From a checkpoint of a small transformer trained on Wikipedia: biases on query, key and value.
Each number is 500 + 40 x the weight over its row's rms, rounded and kept within 0 to 999. Layers, rows and columns count from 0. Numbers have three digits each. The size before them is the row's rms in percent of the matrix's.

# down: layer 7 MLP down (transposed), 512x128, rms 0.266, rows 266-290, columns 0-127
# up: layer 7 MLP up, 512x128, rms 0.257, rows 267-290, columns 0-127
down266 105:572481550560468472543437455470463462558565437460499435514547487513553502432507423453517484531443569494512429518518513491475489521479397496534511565513448557521512486564437480530499503504511509523512507503515483520474478519503494585469523484503486471501554541524463500495525576510471498544448532448468447537563432532505622484529472490499555565491472581498538492472492496412490515464471
up267 096:410494520562477530450510503448543488565492515502486526507564470570447500550458549462525561556552542474485401579474487518515497489499563518478469488477513540494535522451479473504442488500475575468514442504569473460541455525478483523513537438451442488456454458486505536531370561523528527562451503462439522489523528480503558510517516499521506538528430458536448506459546472421528505525520
down267 101:488553462536522536522495493560554488490500566497521481436576492469480510464458509461528528512540493486496412472414505491476535520583530480473540494496402473499485566445496500466540527476476532500463406517453520486510494502505506491456494441521463505532406461541557449524386552518515465512498484389523464494502453547478500500441504554514498530469544466485469517449472457476477599559446
up268 096:459492497506461496517495490440471499531535519521465480551527577507531514486532455494590494510547461520502439463482503469472605473537585498449593554476501557525538508525559509492564415474545467485516477417483445426524554494405482519543409504470521441446519524472561548509453490522570525462483531494532509440497429430523467481538466502551528486515458461496547525504492531508519491464496
down268 089:501501542460502495454437542569526473505469527488500487473585466470518545519517589514378500537520506493502483481552580517495424459443515491492457551487458517562505556501535434450525609404497488473511564547518534532499541443488471525505516486452526497461536534502508485557475527516462473492501429528560470559459518568500553488386475552546506529504532535501488551502454524522476502496490
up269 104:479493463551511466486511550499460458530498504587507465438514511606555442556510524471513441466515562456545523529509455496471524480496498479434496473506472524537477491483448521419498473485444501561468464547490639529556520457501458471468526523527496500522564555498490479539521505492579476624492570486559548530555485488488491488512471540454555523442544561517473545480478453469469528536519
down269 080:550448544547504501516554494532506499495480484513520460572474503506532555478472522473559562441523457556455583496512513538518436391481495538477562540475490440427500485458460490475559555474542521559539486391499457447501504505505515478521483522495452472469482429578502500475519529501507607490484497456532413561452456498472513509491523467509516505489529468451494605436500520449480462461534
up270 102:493534454526543457491513480513495549482492487504456539552531475495513571465470501538557460511502502481538454482544463507584459525442538609508564501501513535491525497453512480488459498435466481455440533505587522472557603503455518543532447458429501482513503514520494505644442520447491493516498540562481513480435486482506495508511484550534464509444479549550447555504536540478478396488549
down270 104:496536517505526542513477520542449477526490497479593445541481538491450514536499479503436492432518395454471535509482474485456386493546416495465513564552555507475551535533489526468549518465488508445481546490507577506566561528447485469533458508486496506455525543474434479518451505436422479406526488495522504545499498427545532518493447484529477555529542492530512468533501379488513481477496
up271 097:448514568511468528523501511520485474516481578465481557533475459497568431511589471530499587541522496502452527423483463445458467469526505486481469442493469541511575517483484525559515505512496505517453485429516441497478522469489521454465562522424472521486514430452481508471534445520487474463459540579487533451428465427509598521461541522424559519533501519456452476440582471476507498456510
down271 099:523488508562505549474450559474515496484549498452465411483476536506467528494455528508486505542529505521493472425505483540458491554483462468394494461557627497493492548458563479466427453459489474508546502472447568495538518541515416462466540502479507481482524467481494469550462539520547570445537452518495494552512453564445500542485475453508446579506558439565548469524438521492493540497532
up272 095:494548498499489521483486561507458556458557437530462516481504537468516452435498440474462574470520584510523446476501533530492532520528458517567593486513498552570578487501489510521471528534541532470518512517524495568480504502525418568504522527540503461519467520598543470516537549464423540541550525465424443547606546495518521479572535437471480569531506502548541510528515501490550520502485
down272 099:508458566513459560471509556498515426501526495486443503520421498530472459529528494511458456450469484515462500476474464497490567566445508520548536447431504536388522505438619565473518595546444516473496472432481489460402509504466539493520493522575481504503502525449462486459530543455538541449508510498492552511478478546543437535484487531533552527441473450494538504514544569519493528507503
up273 096:477542489472489571470503578457485515533441464453467610536447481527587510488530512557515482498523503525416499463573522513538578451459501524521503524493466510521459550507502467535518475510514514544539510494547511479490478604456486477534451559493515485520514485553535498499444545595453488475482554550427572508513486504532479504471453550491476488482477400493481408529461531448461483509412
down273 109:563500527553529456524459475429584467468448555439473443511445519496578502466527453477513453474504521535497539536457594477468455336533515520465458499504514556497529515483470456598456547520469570470546527447477433451538509519514493539555470467438495492499463527507522474520518463482454461507500474488457524545518499502546521511536552518496473552565509479488460525458543521521546476475546
up274 103:508537487429439518535471482467497495509450470520520506589557477480540485525478418519458506580495492465500471530488516542452518516475566477468430491537523485464523468496521527537531450514512451606457497612455520433577458460525516510500482477512409448523525473513482597508505446534515549458424489465400493493475521481488484502452406558530460504496552471505474459467475479448509498514473
down274 098:482436539436452585525476445562479486502497539454535477465480473473491506490492528550455599484498463522586571489551467412530530550543529442516514498488512488509538489499504569510459549554557473452506485467445501531501499453504417562503533526464483512480558436474510504556504514525430492521469500467488491580529517557576588555517508461515430553453470502452498493479506454529416498481519
up275 109:541544518538531497539501508491573511538424468469434495489520512603582504566491547518489474436560457538519521517551533459548470563469522588601500518550459472541492474447550518460495550475473457507533487493492503538444523450519508486481480526529466425464548459539566405475471481435486484483513408501555485452573475482500510536455484478501537471535494485510470526558516556467543477531520
down275 102:515447548557479564491466519455575439445516491498544515507461470499435522458483472550467462514469557480461460554461417486513532435507474499370454502557568482493438521479462589448544483456474541462499465453520507473561483457500455472489480444487568525493492527520551511507474503454437494475473551470498541505497531571532473473589564532501465471456500490532569459456536532444503507497510
up276 101:528541536489588527453463517531537475494561424541594460532467486529451546483523490486466554557534476535498513471465542546550481516516482517512592487491572547456504430580556562497530477539550463625444482491452511464510480514466512516503509526486553417519480549478545546553515568514474544499521505471470504443525512463467557530467465510529471548455603490515495498472480516524475513503453
down276 101:551425500485501534513521517464581500559518525506467540442486500457487543524510492480503508444481460493509428497502432496479482499468543486551530545479531513562489473517499586545502464496476485385503464576511481537411507465507521435517528545519420539491514494567461480496412435482518439472503488450523460528497466534512488545439539525484435444522411523453532563575491487417541465471526
up277 104:453498532471514501417445490484470553517593461462514512491517497428492470503522432506531498495529489534462488516492489620457468494493477501533492424526475533540479488592506524549449444494505525602461453537447557542526494485484438509478514537559522463558547512506473586471524525553506457565503495580540551492460468500584490480516421460429493524501491512553472506538490520475541554537449
down277 108:541485507493476562493509429508538512594465499439512531488470510492580483542438461478510460470577452557476449490573523441431486564565464504468507520538510539496538461458536494532499507554521562567573479523519453511530471440577495523466471484486525515508497502437454506522457498455445494519508529457500463530474504489603539508525498476493426499582545492546567492572477530564542556505449
up278 098:493496504485525490510497556486524482497545486485537570488597455390441471528506502506458503461487590503552463549468533452515479461455545491516490555474601542550536468564494473603453522504476472468543524507469470469470483451488440535542416496545447519523466505486506542495481515537540465488581577462490569427554529554440533512507488470567477493550527440505488467486523503466456532499480
down278 099:430487557544506495514471517508412513500543474535481421486505504441492529482536389529531476483501443529481474538474458513536556535483570512520563532405480458521438537474465540514544508474473503473424518538544494557519489492488518444511527538491504521509571512572478487528461513441454530566441507544581466573487513468568527460520390479463493515490511487468458543429503548490562498508531
up279 099:481516465531503522509495520495502458437596464496544446585543484454501524503567450522479420473539455524499537520510474456517481507529528551510519407486501525523480495461432492477566479480551505447465502479483471466526505466504450438452565508416493439460515486520482458482463456505454522470444573470597465535574450555449523562393453527501535485524474483483476449464454459539548474490487
down279 093:528519507510508498493511520575521466496479539489490587423503521538541475471473508491497520478454501579522461510497547459496490466498381474459429523502541489492532496527550526560431482490475457543498536546559507426517506579534592551485490465475490584497520539476446538487534500557559504548511388458507566502511445522485517498551546445488491484538517575532544570444497538519506561540520
up280 101:604521514536470483511503419439505552517505499517565611529492489457489495565429496507550516495502469503449540524451523469406478551447488542498462425569512583536550482494423480528497413449535549520459510474601507515522531508504550529520521535508505442456538433488470470509547521507533544458527538457512492481482457536540439524530488489561531501491545510507558514452484534447506514478471
down280 095:449547548561519497478557579529476497485513457500467534498566472460403534460546462561462482544538495465530437493515486482459464446506450517446530476454523461493564472470531533557500547546545488545476575516498503534440432504512420537476507461522579544504547548529527473565508478529494495467493414534549486490567506486460532534502518456558496468467430462479488503552433499597522549483494
up281 112:465539531560433439535486459540581561462493538460491518479545507475501509450483478497508514484547448479584449504526521453532528523499500490422516480488565534560471462582451482497444534516620490522574503471429491461479527456443517539510511460534498416552582445538506547462562464487513556450557500500547483511521559515527551483483484522522417479494473475493502561515555515500492490550498
down281 112:468505533528441524525514503573548544491513578461486584507473459520510468474469485451515474482486423509528488499502539461504506446431511552490476542475516463515507448533493528512547471587555510437505489445525452488511493496534559493489469439522460453548486459545563543438497461524554423555513483482466430510506463445498467467600437499430479456476473538498557561423521449434499579494500
up282 096:509482468462445482519507559470475545491515424465505532529569486494452542566439514451461479552547565463557443534530465512485612495496518463504533537522474543509493483448515557488550575467499499494471570471500499528445470497443505533493543476494503480513518455465452544456585549518433483461522472597484489530548566472547530471476511482489580526536457530558411514479534541562537478474452
down282 107:527525552580546488547423541453499507481392495489518473550530536431447527525478528457466520549474521457529541477516486495506512586486409501529484468480468512521473489499499432519476522498551482482445557513474500543473450484472500437463469534483521634511512485464499538448448581495423568460497532574545485466429509491576475521492530498530528534473454487529452497497519507420510474547466
up283 102:526508574458474519457488529497476482471465463577528446497544439526537462527533435468463466462505461457537537515557483469473408507447501464464510476519554560484462493500547540474523488473476544520515474496479493462516471500463467464543430542580473515527510429508480596523482441492563542471548539415542460462509478490443469473444491527561528624500500490504460560491485484467532545492400
down283 097:509471527514493498508548468455525528540506575495461534519454541532454507422448506503515497497486600499505520456460470535518574436514508479435485497494458435449486556517462475477480488496477560547551488493580541483521549501477507438418529440495512508482395534473502487566522463551476431527509444519497543498486533551538481594504515429415524425474497469469480487470532448533506447434561
up284 099:554551439565495445421525474486557471579471552559488502528505417522539479546477480476529542475403477493526535574511450431445556537572497565521459502486486521507488541501522480537476499497505543474545485389503541476444516476495489479464502473464423459437524489494545462493503482445482473498483522455572466508472585455508554541498517582504437558496478467460443514462510479457504501512479
down284 091:531430523503468530584467507536474496501558442477486594468493521507466519440511518582472547480524490514493487414538507523511521436460556467455466517489483537481514465449432545506543485565511441539443529536469501546534465496524509552550445433543489530556501541509422525512479542496439547524474594501502523478505473581498416486512490456513521513460474483490629507531441514496507531516551
up285 098:474455564512559510532540498457521483434437485551504509546531460439558497554546460458485554505572513474514533550429479456492510486496532513447473515456480513542514494481517563536503543509475477453601497485526448462549452509564456489473548553528471481517484473459516408456508553471563523535491566447466540426510446487500487516446493524453484576581553511562484551516500444505567514561514
down285 095:546497391482452464511497513475517490493565498505506516514462541459459508476508514539530453544507470512473504438523492540494509452541492458553567565552526468424484481512520469435458474498554509475423537492502600529512535562526476531574597455436474551487567522476500521507487451557463465545551448510480420538488566485520503481467520492524491400446533568492444472435491535517507480458483
up286 100:524479450518492487557529464478491541519416537515512532456545512506565537436462504464511502555547470480465513497471461457446468545420461526485509510482520534470490495508501533473590501535483420499438517470444567445516451567508502476466491550509494477461523467574565425526558414453486512479578533500486475483404534564517519472508417439435517515480470535484521443521518490515529573553462
down286 099:550567430511473504419475530578489532489456487484509491511482487502537513467488497543489449429448562498503563527515384468579478429551506466540484520510466455510505473468489567483506542540446585470493511445562389515538523492559546463513511603509476514529550484498501515484428486551529499565476409569479521510464532486478506539467536456468522494509498516496468522550514539485498557497529
up287 093:497503481579507464569538538485521499527489503508506523522505538495560541525527542505509534425548566448520486553436566543527502569521519439418548524543484522451516517548526494505620490491434502490551521504535547521546513543511490456499491637524498538524572484436496530520531502496531465488521537437509431489466506484540473488503466466485535537507479474559500457485491551578452469397462
down287 100:518513538483464535502468562493507521414563514468542484498404494451481539503531447500509480464518436492497499499496448507534578594483487496480554505512454463428451518495462514552550494568527542439451544492466507465479474557523455497473536507480545546448552535501444543486473529556517428581458554479490468504467460458446497498540506507378542548475514522591514540575520473450527509483502
up288 104:494458465495518512464480481491460471474464529496559511553475522522441558594572470559567531507487418399532441562487571492528537505574551469445474438496447470531445523502518444543531433503479515518530432452526500490499463569509542455491461543471458544420546520494488417494487461485512481486529528502509454457566455509492556508521461501516534484533414485487519480556435514541512494534467
down288 106:549521579466480499502471521595504463528487491467518408503531470477508509556506513518455540473511490538523488492399542422552496558512426524479546471450459497533463517489532518464507522481577496423539507551484489571537490511549421506502420581494522412559494500478485469587524464523543447484489505468481519501560565500495465518479455496475578507523501526533548525576485560449462471527487
up289 092:524515469470519405485505513490497486525519507477496471554491496508499491519545458538487571522497553466519539452545535529495514521510566518501501390620500476477485592481491552509492510483491565546507456485500474438509459504533606540495468540477515590538471454472573450468546514459461522539531437572536460492408488468469565450506553485483497479539459463514570518507523481539523486453424
down289 096:504525469471467507513499515552557520593568473511552472493497524505485503445423495433539448490522547507419559472510446454493463495511639515494532455604486511464499499480519418488501513522521474479492502456515484524508505469460421536472498511462530501487474500615475483585535479453542469486471457492520530496509471456445540498481483489464466530559570481431465506501496515441420474575525
up290 090:441515498542472492478527513504449513446479552493511520546506593527492495538457510480525499492462448516490548454507521546512494487501463457483474591517454441526517466563461458516459462438498497476434479452565462465472555465469490493452548525495433469498526425568565477557471450515566520494521484460504514471553603475491552555485471568536499466581500488411409437481481467482497549548473
down290 085:446478506466484550462521562475466477547562591503515458530497496472478524480487540541540492510507589492497505550485545563481512534451469487400476390508642531501530491466515540517454488511481457488471444534495481418499498555514557494596484540426530522488532536494522535463517505553499564457473528496454477490517444491441454555503433550476544493432508528489515531565487496469496512516497